config = dict(
    init_std_qkv=0.0361,
    learning_rate=0.00164,
    schedule='wsd',
    final_lr_fraction=0.05,
    max_seq_len=1024,
)
Each number is 128 + 24 x the weight over its row's rms, rounded and kept within 0 to 255. Layers, rows and columns count from 0. Numbers have three digits each. The size before them is the row's rms in percent of the matrix's.

# layer 2 MLP up, 768x192, rms 0.0935, rows 132-413, columns 0-47
137:136115114102130129130111119142090126118121157149098172148086123134108160123143134156122096130124133118135139149123125161156098143124202149111131
096:134134144092140133122119120143143159124152106113108124138133137134141132134141105119127117099109084107079137086125157113135118128145175082138119
108:137125101072120107122132120127124137157167157136120139130101138129134140119190092140129135109118127140149152119175106112147125093126099139147130
099:146118114101116123126115116128097123133144118172142188150128176146114158145136093161108122101104144067120132115162138107149114148122159128101110
096:138111177127095117152128128150101117099132127108149159142115098134097151136147126152107100157125134129128159159115159122170118122160115100105126
092:112121144123112098167130124138144088169148114117154144118158089171138149130161069112120135131083149102143147130127094122125148139166179126113116
097:161138137132113142126130113124101082060105146127110146149116091146147137124146180150146102108121136075164100182107144127143111121118140111057157
098:118124105140119129130137131120118181150115148176118151112140107119109140150100137154121122098137088113162152122139110150144131110110089121128192
104:122124084161108124131125110134117145108146139160124121151122136115101120122144144146153171079111122106141098168157080130125160181133170157140112
087:144134114104119121153127124132146141138150088107143149120124141191116152106120136127103105076122135143099140183132134104101139128158149158139149
095:117137139097124131120107141134100152136129107159176152125142128131113142122182091149096134124152126123192175143138131133109083159082096106120158
125:095094104150128143169147101162124130113134144181108222134093152120099164142132140159144127142115097120132160141135135084166159156134138121110149
094:119115099114143129147109109126080155087088184141058116167128150124116130142115155148139114131125146109128123127142146128186134155129112107100126
110:154124115069117115125126120138132130118163125147092169157078137155045135123160131144076111130117136117140142142143101142149126112150141119122140
071:123111128123142115108127110148153165096138138113106129144130128067128135115123145122115148127141104126109128099145142136148163118156132145123128
094:138125086106110120161088120144100132124109119129149160137119151150100148147163116142095104127117165100169140129107098106126137153129137114152148
109:116112133100123087117083075140129178141118165103108133150089153110153124115143166124124123136110067110082139112110132102122134163106182109143133
091:154106130125135156127116099107128124062108153118114106160066099123114137126160157166133094125119154131108093138105093114137120136141128169114123
078:126128152144102154142095112161111169173113123099126142130132133135122118140141136133081132104109163110122157123142123109090155130086154142152145
084:090129136157118093133108082101124116121111162113128112118121131141128146135097131160150124081133145106146140150127103156150163158093148177118133
095:137119137112125149112126114120130116119173104145119134177087128101132121160127097142119118158076103101121127098122125137111120128148177167108076
079:125129106120104082149124143125125061093132111128162156119149163166146151118141157136131112139170101103156085132156123157133124111115115092145159
093:155116128158130161129107124130105118091104111127108135144153130121128150142141193129125074074127134113142106138132160107128128127110097089144139
102:133129108143106131113115130170125115159149141129161137132096156126131128121182174130136115141144119162187095151122123157114110161065103082164173
094:152122150127106125154083147140068161149127132117109161143136110175096162118142125124084105102106121063135115135176100108124115125155144127128146
107:151100063136064114147116115172117161142119146112145139110126093126109149157131119145117125146113103111110140161130094147100177159145113132158159
072:148104120096136081158120134157137181102160139128130123119144152136131118109163176157106114129176127157108159151107167142174103086148131052145125
094:164126103119119093119081121125117163093133162136137102140084125127130126138157148142120094152153138129153122155148092075114107214155102133122137
088:107104140152103096128124157124137122103162169115135129120117149148115131185135148158124127103185133120125117147109149133133091137067128066138150
108:147109070149119131124126118143127110081160128101110147150137146113097153131145150134147130132124122095123113147136064124147166153183137178095135
101:174131129095125148140141121134123121138109151125104136168057152153134116096154151127121145124085117100146133124139108109162150132129119146114111
098:123127143110131167129117116176122138074121109093130128149062104135118136156132136144128114132058118113134127157171116093125152119133144171101119
100:126112121133108119119052128175127146103162188095095127138092153084106136137141142136123137160138146119163126108153130143138188150099123113150117
114:122119111103111118180093113180073145148108130176084158155128098124086147145142140144120113135118079127111148134125120098177189113141139101115135
085:132108130106135104122128128127087150148155161132087132159119129152110123146128109136109106144078157099136154153114128149200153114153106102125090
100:122130093124144106116155126132149146086178150131110134114091138087115137113127086118127140116095100107147140075117133141179153152138167137131093
069:176120164126118135183111125155109103142081135153111139111132159120155134106117158143116133095091145101107083132174111121108103150106093141108112
105:128122085120133088160121125122115122157125142130104153138153138106098147106136125158080117143120157108140143150073097163166139120138172120121131
111:150128130138105114151110123118120107132137126091070132186117147142131123136144111124091129132111123136095110169085082084104099135072168136096127
098:150127159129108110125107150149099112165129159131142142127152095137109162135183134164091129104091101105147116141142081136121144118131112052149136
114:119121129118123077123119132152134127129154116122115129119092142147138135125180116117076123131098097108152115133086105152125110157087135097138105
098:215136126139106123149132121108118102152084090154102143134139110127134132112137129123156116114116126129131083147126086104126168131143076109117122
100:149124088105141155139132147144117103132143128149147149169113114128102131145199110139141149111142144093138112152141065125126139140159136143099124
088:127121103150081103120107138137142089136148105107140137141134162129132127119142130118104107106125098139144117133124124086113096145134165111131155
096:124100103140088074145082113149076119106128157161111175131130161135101154151156120175095114124092099111148123086139141126132098156133111103130127
097:137124115143102110106100125136136125138124132209097122114103174136138142153141137141125130133128068141165138089154147091132118197151115111101145
123:155107114106114152131113108166101086101098136126082147137082101144107162156157131181133075126097104122109153122133109182135099145114155152111095
109:151128137143091097119125139150105160151151199119061131139093169107123125126190144132123120148107121123172142095147114143139119140098121112145131
108:104088109151115124113106123146081159103134120155137136125098126121132175130124086166122083122133102131171146145109127147141153133135175148091119
096:167128146090133140142113131165123130135099109159159142127126134128137142123123164124116124122113110141134129114139108124095083103129134125145145
107:157119099115150130136137097138107139125188181166101122136110114118155131128135136126135123108138136150104112095067130104125147179092176109174110
116:137121099141132126122125133111135166151101128185119130124116128121133138113140088142131151112091126083120115112145089162123185116144133163146122
076:125101144118069085152101149113115117173164147119121146131157157129136164157127100144133145117148103070129111105117111163106110161117097112100131
108:150120100144118122180092126173112151174160119181118147112120098150103133139123139152136144115140088115154109133165121106101152139070117058124169
100:099079115129126124139142102170077116093161141162143182138125099148084166127112122196117108139124109120161175131099150120180132105136103086129165
121:155111106120107127155120122148091120075163154104090141138087108111077166164122124177125098136120116123124144143129098133109180145131122162137119
096:126114143116138144128144112150120166135150119180130143157101100114119141134131132155104113084067130126136138125120151125161156106122144096138088
104:146115082104108120165115117123131136158143122137133147138136131127134123136119132143114126136089138117109109140137096085098149172109127128131159
101:176097113146108181129119118139094099062156114152081144142152068128081143176148158176143114107116100101135116103086079152160159145122141138121163
113:123129132077118091125049100122124144153145149105101117134081117119121130160133106134099128139118132133124120141130100116123110190129108146139117
113:129127114145140096129126107132117114134132090088129140127137116087126135118149083134117117160118137125172129163090088120127126111139206129126114
096:136133103102122106140088126136125101091134148163066164131126114134122172156128154159105120067124152087127105141157106139145153130093141109145110
116:102107086098124160127081138113106112112144121116112127142132072109127154171108128133119117119139103118131142133152119151123152125126120150152119
110:128086107143135128131115113150116156094179188134129166155075133136105157153132109178087109143112096155151156114122157157174138121053154097129135
119:147122114141121147113104095186124137153141158147103138128123086128137154159139154115126082123098110129138161123157124109154114118105145087149165
113:152109122120100118136099135145078104110201158136092141131146104122059168146133140142127102152135110116147134123127101135134139164110128110147159
092:141107123125127108173130132136100093107147139130110135124126141118097149130192117136115083143125150129150183090105119156147134140143174124115112
110:155120121122150116164121105119129164142075112096125145123140105147121165119137127146141114145150149117105133100110144118126144109142134088085154
093:161118148135089147127110129146079149142137100148121151133150119123095151114160139110083079094083110082149116122126105131145159131128136131131150
094:134131052140081131128144146134119126091205121167145147098143138105119139125133173144146119085140136141131091146118112146165143173155119130157166
078:122055072158119135148152119147128157109159112114110152147108110114082163137123120152128129115126098147102139145107158115179135130180126150093116
101:133102114129120111146104134140094150155131132143139180108133101109073169134111142137110096137129109156129160147102123147106144161099125139168150
094:143114125100156104132122163175124127118117128132140167102125100155118150120159132110094131126077139130100167140166100153150161094089128131109086
093:142126122110108105127086152103097121099182137141081148130116092110105160137130144167093122104076136074122094108129127144144115125120119057150122
108:169114120139105166110109093121113141135153166162140144161135110119111135140146113167141111123150093081125130126126097186141141132135104145150139
095:104121110107108146113101125126125138122085148142130155142118117134121122138140100144096142113132144130134120187110100101120099179137073132164160
098:144114157122072147148063125174103169121131148143115128143139126112097153143199106144108140090071094061172133125141122135177162139128106130131134
091:112135132135111080138156126127135153074109125143136137140136090088132117128116118122098129111066168132164145128129121131129112094112165164131069
083:156136084083135112147147123141104171119139141153128127124028146147134109110146131121119148107116124141120090176139115101133129166121121145126112
089:142119127138119151127155096142094136123114116152051107117120115151139134132097125151140084136118088136101159094119121121102147185128100104146125
091:108113117124104131155079127113085113130148102160167134123138140095121152149123100143143166136135146085168115112120141138121095122100104069125151
086:149073109165116147159107083132111136125139125133126183138118138109069161135138127148166105136101100120125167139123147139142126128169119136105133
112:145126121150132127123098113179127152102109143124153146117107030109116140130114132132121109128107155115135111171139095123122183135119104148130127
094:116109123096097133157091084153092112131122162152132164160128163127087150142147134218125135090125132113162130108141104140130132144069130085148153
075:147058093168139142186084089156118117137141162102111176192110112103100160154109132156153110103107099122136164157113135124145175143125134133112177
096:107118115106136106148086134107107174125154150138076115154098083113059113157075125139142144178075144100136115115179116081136163144154141178111130
091:135132125119093147129115157173128112131141074155141156118125119114100134110113102106090097107082124127158154135187111126117209095155141135120131
096:145117074103111123181055081148099102129130156152061147178127139134116154160148169150106138103120154105128115139144095140158146140090138113110151
106:120119141131141119148121105107118147102104139135100159095121108140120156106106185145120063112139144092158170156091152119149138094138130120125124
106:138129137146146159111122135157124143057153110155121143174108105142112126141123160129124150068126145132113110158107087108150159137099127161117122
080:128076117118114117179110123139108068118145112134144142156154125148116171126109129180121104154126108137139154137120149136173129102139148065098175
108:136126140108104064143092100108113117154132157180079120104098165160118130141124129126114136166095134127130121088155105154118119153115151113095104
111:136128151125091117154161120164119109128121101098141134142059126130131130096164149149124097124133095132124110157104077105096174166122156138102136
097:113129151142096080108078122112130150109125141096083133114130133113117134126096108116088125102118130086167096103118145098141141151105147126180125
088:154090106136133161144140053126094160096102103180148120151116074132115136110115131150156142093100102118112142145099139136152152137099106109096102
109:147101125118108134123151131150116148123152156156139164143079129164077159117142146172114092121126118145131140153131117128216113117131146150116121
109:123126109135111061121101133163096102090101112105090119122143140140125127149122114128106130138089141100145104145147130125094076174124142129141104
107:121120104142077084132110129152106137081118159150126131122107135103129137172151154131137139130112139119148121113164086090151133178144133127150115
095:185131125113097153149114112150070145122139109142118170164133140136115172100122131117093116069090139095110123133172135093150129130125127119102151
111:111122105092100134116097111127098114109135139171128148123159137100113141123155138198115119165129158137147141143119099113151125124135118108132147
104:132125119145075136116166143128133125136103127090159139139087155115118135152163147148119094129128137142146133160113108141116075128123116123119173
108:125133091105111108096145108153143160120131135125124137143116132073128142138115099121094125076120108130122131135077138089115156113091166107157097
110:179116094124086134117133140102103155117139134208138130136129127164111136128139092154128132098111155124116149096129117114189188141142085134124097
100:102124138102113124121129133155129117095103103172123141146098135152123141144132090140112131101113159116147127106149141082155116097130120100171113
083:167116082102104113127153135116121161140174160138150143131113131152161132103129150144134145090135145144095108158131133103144158153164096123114152
111:140099105109084093118125099144100164146143142123162160152133132133147141122138146153122107116128093133137158158097119172155103151097099111146148
098:140123153094100130124097159163123134095198116088118124181128179104109142152158135119131130114136098120118091123141136107131174131086110074148148
117:144128091127119170121113119164099130096139079161128147126153056122125155141105121145124136098132127119142152149145074129119191125116116124120134
090:134117135089128130124082104162104138125147142141158143157124098084101119164130162132117135133125138109120142094102131123163144149134109148114110
095:167096126114097094135091127188132116174110152117087135138121145160142132118120117156108115141132070136073128150091096142123110135118134083140122
075:159132056144131173172133089126140145132131138122164146133144109125137140106133143150163146046110155129137131181090119108127146109104087144074159
094:123127181143134163144128114123107137111160143132104134152158100146138144148159088148114140109136117063176147111129129145188150115188136139132161
093:162099081152129139167106116145071116154159161129093157158150136136131175143124132149127126127110093151128144151112107122142102113143159131100144
088:133131092134099105178113125140144105124116126149129137140100168130119131136119078147157125105109150102114097153116081112127140126167136185097116
118:137125140109090115152121130153106130068120124145142136135127123142131141172125152147106126165097096109151159091134140123119094125140119079077144
085:147107127157135129119092123162108090101143155122113131112134137159106142109150112120110120117160110133130123129142114167140148156149142043077156
078:133112129084107151145112116140104114138149127110161115136123142120083141139132137128132083148097175142136137070104120147149119134145159149120129
087:107112154149099156108089138110125146107116212116127108133095125156118167120163133126109111132169129097153123117113135147121133156123085097172163
110:129112108113119140129130129162110148113121140151157155140113140159103132122189124188105119117081096109167171132116097136156118102113154070118119
093:147134110108097092124103158154126134125090159131157130115099146123119119133142153160124137133116140116125124157110091146154104185098117128117155
140:139122105084119146147081093153083151129097134154107184158119107099109166146142119173122114140106103121106135132138137147153150116125137126120126
102:103116125104113128125133109110119097125120131159120136144153161159105148120140084150146131138121135074129156120175092105121162131164136159094138
105:102099083106133107137109112152122161097129155159140140117110087143130174141114136149125080123137122115131151167113129102136144180118165173124132
101:134127141164103123176107100125121146093069134119156137177089072150118129147103149142085089073147119110157135164102132105124137178090108137128123
089:149086092164131140149118116149097118107152170133120152167116116140067147179093099145126110110127110143145157157124146123201148084116158137109152
108:127129143073115111106123114151136111121124147131137142156112161135130129096099129123132140125130134124112130159125109099157130119154124109120145
110:162116131133110165140151148155129147076195110130108149145122078105117153102156109124140125107108100130094116105117137119116198138096121098148125
116:122121096118118124149114095158103147096123103152132158173084112121090147134153118145107108125092129112126171129154119148174158125106161102111110
106:142126147108097092149124102154102127138135140151109128130101158154119127107129100111075118142093086121155129098128109085111109183104147117138113
094:123119124112102110109118123108113088082164105192129122131128136120128136199185103135118138126115137132163091096111134138148083126105141094185088
090:111137138099134106128097129168116136107097117131140137142104143075137124132091131118120121133089116101124115174163106063151121163127143141118105
105:139139177149134144122109085182108124119131144146177144154093137148130136084148153120089119128112104115114124163141151108135156142127130152128141
096:157129116177137121120133162146145160149142119170127134127140116080072120117167116119112128156083158130173130157154109129135146092127101135132127
108:195113077116103135158108122170082148135105123142125118139150106134132141117111107129129134108126119111113130144124112084160163172164143126095114
101:151099093118134149161138112131082137109154131180135176146131135115094143118154121165134128131087151114143153127130146122189153130134185144102103
120:120124132157120117123099115167107111091082135144127153135144081145109149123118140143114146105122159112112117165126094168185132121075116157122097
094:125127130109126098137132114139120125155151105161143138148147143137119137106149138115140134116127093092134141103171116152135088112114140104127142
104:157112145071128112123127123177107127081141106156150156150143108185131143169147129138111138095107128104109133125093140124132101129094153078102143
121:133122112100104106175151140136109106145137137100092139135144123170109144150151118133138126101123149097118134130152086096143119177144087143130129
093:117129130112122166142116116137130115138118113148137141134103129116129141149147129123139140100137143147131129115155109129126087163152152139096158
091:182147145129083124154109098168086164110165091134136164154119117130095164139166130132123113129084154072132173124138129148124133128145117096088130
085:124134120151093124152129152177137111125107104123184142105131114140126129134167167139121147118111138104153108161098084104115117135143090130097118
094:132124103064128125130084130146157162097183131105117138180094093072133139148134135124140108109118149134111114146125077160139135125115139153108098
112:131103096119128137117126105140119165085116122132113133174115114136134141135128107186130102106138140129082133149106137160160167170149120139111105
131:208130120126117116161079119115104132118154156116121145126098113116116122179163106134088144127106137116103131125153077126139149108136159126141118
105:144118119099125141137125121169104147134150132181174199147128118091101129141124139172127092122137098140107141151112133132151143137102171128178158
090:159117074151111108158097075135103133143099152136094127098118141163118135131160154147164141091150110108143102173134157161132161177113116101106133
103:140128116174084092148132132141132124153130107132142146123160105120117146118130105138104120097110142098164151151109094122117148131120167123110143
095:125098115133125146118079121167098145147143171162150144158120164159092142149140126175121091130099098121147148156133087153157099173129118135112118
103:135117144092133127122131111161126124147097147116111140145098151137143134140143130149100132148128118090145114146109110118139097128064127103084129
104:121120134120140088102123122133140134120158131100131147167117141082115125104113118132101132143152100134135109167102125100104116156146125126125113
106:159128075125114151119128152176105112128138113140111146130140103112107149163138136160111137101148135119119121154169078094122163166162146110139178
108:159112103118105113105116099118118169153139144176079117118111103155088140134147122143122148118133094121140129142136103122126183136156156125150151
105:138113128128116094129082099167101129159137161158145178130129119100114161168141144151087109131117100134132143168120103135129146136108151122122135
098:116125128082084109163111139138099133138144114133134162175136125147080152161163159143113089088095158079146124136138098104135107120114135105158165
084:120097070098122127105119103161119161141165148149136126120122141126153126146127150154147106122109098151140106116151095120143132171102156106100130
093:170128114105112100146115113120123096127152108127164141148143139100113135112132127107151119121084143106106115136154129138155142141145189143115094
088:140122142148101098161090121096108105108149144125122149197115138168111164117179135142090100121124172112124108158161097157173106130139149089083119
087:150129155102096118144116145094140081110144106144140138171118134122122136121206092128144111095135161112138124150138113164131164128141137140080116
121:123112122099117148169089117167101178117162143163157176120126108083123156172134133160122119123121092133126146145138127142096183156090118113141139
097:112112128096108138101122104148125091043141105142168135147127123112155137152103112128128115118130147113163115116130144151122092136141187109164087
115:103112129155123166093101130147144154107153090127124148151124100100091129146143118150124132124125093105101110145127084105169174152132145108141130
141:123111103071132129139120126154096175146138131139129155137121096119126144159108126178132103135133134135090130159116127151137168164127153123148133
114:125107096113123146138143095125108111141096127150147166108151126130159165119143115190133100128123105117096172143104128153165081132155178122134125
094:159111122112126112145110114109150108126139123109148151125131148111149126141183120126106118132108160116121121146124082148118114137143128134089127
126:150114111119121129136120157158102145067118186147150129122093062182117140157110093172111134125120148099123127127155119113160185141138127147103126
114:176121132117143133119130120114136149153105136146140143107136153104128129109148119141129143141120105122106157104130095164121156132154123129182144
123:132102142140114104130158109156107153088107182146100146120125130112113144144142142136104151111144099095130167119113153135154142131189148139133117
092:081119099084113146139141108089123126134140082124135132128154160097111151138105084141126123103148143132097126157119129134110082105109114110124151
126:145130136151097108111145122176111117057144096129162129151122134121119134133184177130131100130121103101126101120086109109119096149130153158086114
101:155110097130117132130125125143088125115134127126082133137125136150083147115180106142117152121104121113161149095143124135189165118133150108113160
111:146090127135127144108094131158127123115130184131131135124148073124115135160123074141097137120127118105136128127133101138112115103123140137140123
098:163116091119096113134084123134115124114120154140126144144117164136138139112168119115091101110101145129130122163110118112165123151134161125126101
094:137132064113102113125122142115116137116148119099138135143135112153107148138164132160102108110130105108101091146104077150149127152138135122159143
124:159136156132130161102136134178133122099142084116144153175102135121122147144135158119126124069129097140057114133113141077127152133103169145099127
124:167107123150101146122125092175116120081133165161107133122114097102104145164109160139131128088099115103158128113140098162115176123103150149137124
099:134128170102107124115105131155137160123120154137098136166104110116131130121116139111097124093142077135074130136125102100148109170191124089164132
090:121079098118131149170123075127095149103152127170148154167107145118106141146128114177138129127135118126166168126124144133127126127115134129123135
104:140125106140116155096097143139112156133167095138126147148093091124089128145125117133120147139104121086112121138135138113156156124159171121143097
104:161128157113139106100157144105142172132127177123111135180110133072155122096163103138122116144121104125119158143118136111126177133123119128146124
108:160124158175084138133090152153110132099133128144080126112127114167106135140136158153114116141129163132127133128131097142133182142122094131138145
085:133120156091112107139121126128117155157152115163132132177110160121141146150137100132112095103074106115128135111117129147135142146122133145129097
109:157109110101122150142122123134106108124119131167097157132120117127146168141113119145117061122116131113104159152096117083110120149149143133136143
107:138104090140143151138128127142126153117113114160131131136117126114135133137108149141144150131086147128083118132141104100129118146184134136091112
088:143086112128133146143124100141114098092160185119105149172104142155123155144128109150143112096131128137112155158119125103167124139120153142135143
083:116104078130097127111122133125107122104124137149139123136127117131125136148135154164137084084141115134106099121092126128147090173149061107129172
087:156111146082100106152119105150107084099121067111133150143106120138090160102136121158080142122112140096113173105114116123159138129170146138153147
092:121128130090117094135079073134099125142114144125069134154118156157119140159167101163117112137097088075134146135175119117159137165142153129091128
088:144118104140102142134108100128119075104117103123125144138131090148116155129143107143136080136140126083099134166113139102151113145158128130091148
094:114104127095068115137114125129130135106118105152120127153135150134134154140121140162112098089122135063103125111157135116100089163119137090162124
094:128093101138100137165127123142103126100134154127125174105150049100117153155144108155150115139114117113122157140111123130168134149152140097140146
109:128120093127134119101080098135142127092178156122098127129103170143127141163150152137122113139139171154120150119152116177129129162071172083129084
083:160057119160120129166124126143095107103183113169097119125128099138093154108111107138122114125100118137170145132139104130166135090145136140105155
112:119113120074116106145142083134127148151180103085120146168136133169077143151135097122130124109140112105119102096151127105120181156150128120137146
094:172143152134111111109115129171118138123126157153111167141111091120106175163145153136100125081118116085136135091166071112147180151159159149138112
087:179073078119116159152135105123082114098137095160126119158104155138114143097125086165138117129110130132143142157114138106191128136145163127099113
089:099128171089113129121120136151113119137179110160175138161145152134092148132184134124142130144146123125159153109140092137151132131168147124107141
094:117132152106133129123135084118085108130170111154121134134117142152120137136130085142105116126063150081129102157117081145134109129153125139130095
091:123115146130115093143119135148141134146135120101178148134132129135127153145150081110131117111141131099142124124128141103124108137094112104130193
102:155125109110106123140133107097138109146108148106170129132135141149139128146141098135136124131129108123129149103100115147126129177138149150145094
100:155137132144118124138102102132114168161144157206134114127145110121129131115160161142125126127141136147097106159090112148121161146119098099174149
159:165119112141114140113123076120121114069111088137133129128081107094131143130174107147111079138085148122138152119103116148128099132152166128155114
114:136089097147116126161132109141078145126147160130092151159084123150098154163142147161127103119112127137152158124114147125174121121160122130101151
096:117126157120108114118143134139144155168121128120143140164107083135154127103158115138092124109139176133114131144087112098119119133126128133106138
085:139098131181117162176098125126098132101148144167143132160093142128091143143133111158130112140099113123170122151168157120221166113155111136099112
100:147125131119093144164130133128132124131091081138136139116136119168124158109145151114109105119120149112131137131088116119130129134182127127137121
134:156121128124123104141086119127114118113115142090092141123088129132105136185161096143082139121100166103107109099131084110153134110128163145122106
109:204109160116135157101130157163090132114147133135102133157134076127084151148126151145119121113127108118118154142155105097155146116133092109121156
098:163119131124094128114103095130098139097116170141109138153113127114106162163125080149088116091096162080124122117156123100153123122154120109136139
116:123110141150109146115091124153112139147175133176099144113126113098112129159121116144150136109131091093150157119121129139119148131157158105175120
104:148114140125115102135085134145120104123109145096100133110101120127107138155073147128090125085136101138087151109151144122106130148135165152147131
107:155124127110149135114119109138089174095168157151112122139088064119134138148132060138091123073116109116143148096112126129145176121131172146153089
105:139133171141141153140139095134106142083137158150105139178125126064130135104147125147122137101141161126128134141073151127121174126137138145111119
092:100125139100114137121118090142145140148122125100138139165107115139132137125125065138120125102151138103098139148107129081118114135174146132139171
104:101125107102056096101116123118107150135156186158123135110121167122123130157123138155110112136141116135166129097139114127116092172128131114128121
121:176124134132110163099125122147110120092104118135115133170128065136123145153110117146108111108113142093097123127106135123158166134177154163083129
105:114127119151126128115100139153136115149105198115118130138131119095120132106176133166113126177095093121161122107092095134115132111091162131138128
109:192121109095107142105119110163137131122116171145121139177090150141121139127156136156108122093115105136096127137142062150126157164114137126166119
094:113126091085126145142140127115137161133112103127151135130125148104099129096148175131162135089133135120103114178133138130150092123138109108133146
106:169106129166148132131131119116134142084140179098107127120146098105158152130139148123122136100131105127134146114097137200139103084113178110130112
086:128136161095089113158123117090144119148110134126145140145091119208130131105118080145139141111132130135134124115174148130147110118134115105126149
085:132104114107133117184122108121085118128113140188138128116138141110121122143130128139153137146087134095132150103123109136097108158151140128078108
098:144122096180114152118117132166099099135132122122158147147124117138130124109111118126136149100088121136103132147174092145131127155115183137177093
101:133136122101075080125093090139101119130113112152133169161122167131125156154155128154107088140105123101126139114115120133140115175138141118119127
096:157121120114121115169114100128090115127095169149133158127130136109120149158148108187137103130094124057141134108153100142152098112137145108116133
100:148128164096118129142118137174136090099129115101116142117109122131152139122114155106084120091128134115080141144133114142147072131147130135162149
181:113118116069124134146112143175109158137159138148151174132114127092122130155108149155130104147141115136105153143113127127125178166094149114161154
088:144082113177115122144114157140100134150126158122144175130149103112111158133130126131096098122136160134107157182095141139112127120145148128158169
100:122139112105126157115112105161132113166124133171146135129111132172096120134187066166110125138123107114139185145109110150109099168096120095171125
097:192127128122095111141073112165124141162121117101078143151127158127145160154157124127083129133119132150120144126141078139125151117140163076137122
100:099111137111127135099103161129134141139162112116136143196139115124052140140148144139102180139141119102090130138165074138125173148159114137133149
111:133124147110114131142147104116107118088135099162140148151081124177121139103164146128142121099117135096131165107125122113189107114133152102107118
087:174069147168114158175155144159107140111132091142140149153132089135102145105161118167130117144082076123149132158105133128151112078165123138113136
087:135133172122095074156126118158133142094119111113183143109132081157150143135136085103122111128120155118148150148142145126153069131152122106123098
095:149109132098082120137116122111104094077113124149128145115125153159113145120103137166115118097140159068104124137159125124160111124143120069125122
099:111117114060148089120131094137117130113085182129127146126121168127120125137122125164158106130120138112160157136149087111142120115133153143137102
086:119131112111132145121143108142110190125126136163154136092116131146129126103146055132167140075130082106131145114127119113127110127126166129129113
097:127122135133123139129123154139118183100155122136069137135137108134116144120097130141109114074135085120129097086146167088125132136099099092157153
104:154105131127123121112127114149066134127171129204120155142110118159094154128115096177126099129113112111147152137125105124146162113123131142126105
089:111124139083092062141116108118128109125182111138143131131115160122136117131146098110114134122112134123156165100158108122163111136154206146140106
086:147090080135102178120102122138111126104125146207124134143125126100080148152158153172139118121146123141182133142128134134142136119102139127124161
115:141123098114120129152129104144122118101105131146084132109081115135097158126139137158120098126120142117123136163112076149113123142181132154143125
060:125238138094105158104106153097132124155133135137125138136143129147136151136143110110108145094135170054136078106148093115114162137115124123138127
130:104114107082144126139135138170108155133134152128126161130130110129116140145112137171123100146119117124103133154113103131150137152136184144147135
081:115117059134146137115112111122099137097091107147126127116136134098135128126145102143162116156113094128155145111139113163139086115134145130143100
090:148117105089124153113088156134116117093106090130118111132059102142139139158105117131145114127125158110122103155170129130096097160137100125101115
085:152110103133125113154095111150061106145169114127128140129130128114127175118157111167147101112112079138101132098117140153135095114145128064115117
094:165086106157120126149110147158104117120107154096116141115124072139098164160115126160105094155085114145119146162087131129132136134139143145078140
103:136127119099107048137137114149132127171153137107077142100129148148135118122122087133082121125135088139116134129121096074116167179133135092161172
111:126122134144102145097133138132143110128112139102137144144120128144134145101167120162114141092131144116077160149174114126191090120172127130108146
088:151096111146125052146110114155125105080162131107102137101130104130140136144130143144124138150139045141170138116125103106135135161121144120106116
107:155131111130131136154151137140122101129137141117131153151121141130137127127110140143136137075142091086099095177139101115105148124147199128140148
092:155118105105129136171109093132121134120130163109100149134139137109133132147137143175111133146139106122121129102102125139127116097156116123131168
098:110115141136132120139087104139081112138133144084121147144150113144101175120121128176128077144129145137140161121121143154125110140123127109132154
099:125149137136117094136103150178121133127115127130133136136118112147121131132151117140097139128113115118152135159115124140139104130125154126117128
090:121132137106149113117107136163135087101105105142147151111123082145113154092086127147088117116133119117124153140130122129125083127154194148131107
084:155114089133133176129151147130128127091131091138129154110132118114111133095145180108136084068106149146118129169149129106137132148156105166166147
102:121111094136128116114111081129116145140141183127157127161089123092145112159197100160113117137113151129134137132105098141110115147107150121110120
110:140121137146114095134075126128112193141145220112065125146069094159131137198112115138089135117114095095145117140145095080133145190106143125123136
146:155127126133129136111117092125128101101108106138122138114096114141136147136167100151112097128061124093147120137118093130144111122159183155132110
112:180138124137126132166115126113119114128106121159139143141097106108119111120133163135147170134100126091132099174158067119154194112178127140121130
082:144121141093106123118098145130131121127126080145138124131153122137120124135175090127121131172115113119085092130118125112115116126154152106150116
084:131138138124111096117092100146108155132149156164113156115116129133111141172149165136115117117130103106116090116118122127124101167110143128142148
101:125115094106144147154134119088085100082155100190102149127099096176113134116123082129126109094119150084150120132118123114147145158086121120125114
089:159129115154038161120074089131123128128139110115123122142137133136126148119160113110126095116066127128131121108089103126104130164127163146148136
110:145115140065139149113116108102137123164082140153135140136155129123141147106162139121100131106118096114112153150104100170154072102107129157144110
105:156132144133127089104073116130123162123137172117121131142097140120109121125145112134047106146104121121177115163123127120157158143112136153114126
096:126094063118129118158133124132119113106118136164124145131109135149075141119130146179130124127103096122128135143102125159161105125109171153109108
094:132124118130137156147098130122100104118104092121114119136100115146139145158122147133144073133131135142100137100143156090139110145105125088113173
086:127117122114123106151118095129124144132119152176145128124096170118133130153151087167112150165143155086154174107150106142130155118115127086118125
114:121109078104108124138053124152136135135131161083102158141135142138134167155113148167120100128124141133115117145113089155166136164159139123128140
099:141121154106120140144111117131134075115124102119063141143093138167134138126091161122093088102164137118120142156129145062117091136128105104145168
106:183119147103137132107111098109138146188167144169119144121106118124096132126093105130099119145115113118132135112147128111096113140092114132157171
081:155070130117117163146132127129117122098147115144139144147147066125098168096133100116118065151124132137161164122092161131182128101197141124144175
103:145130115119092181125120151132138105132095078168073138101110154147099137131182156133130143079095059096079129151145099162144148123137088149123137
094:120126085130107086123114110112139168112093128130084136172077121135122106147129131164092138150111163134165128142075087129146128124150178164111110
102:114105128145109167141093128160110142110123149115155136139133065137116150161122114182095145160117111132072154129105143134145106138147146093104157
115:102127147101109103163147117137139139115180142087113139160135146105111144113133113165131081153143162128129141122090133096128137137154117097157130
114:193121122104126123150115079165087098091126146125121140129119108160074157158129109141097140073134072102103139130145065123140142146148133113081172
105:133131130117128131144094138133121135145100139162135153119090127160141120109155133150058111141083113150159127146156137119125159130094127123119119
100:127107115126128091136112102142085113147153159132083140139132135131126148134184138153100125140090117100105124112161101164129094163111135142141146
109:151124127109101118119107060110119152155125161100101126116119177098149131115141156137153135123125119129116143136105139149133095137137126103125164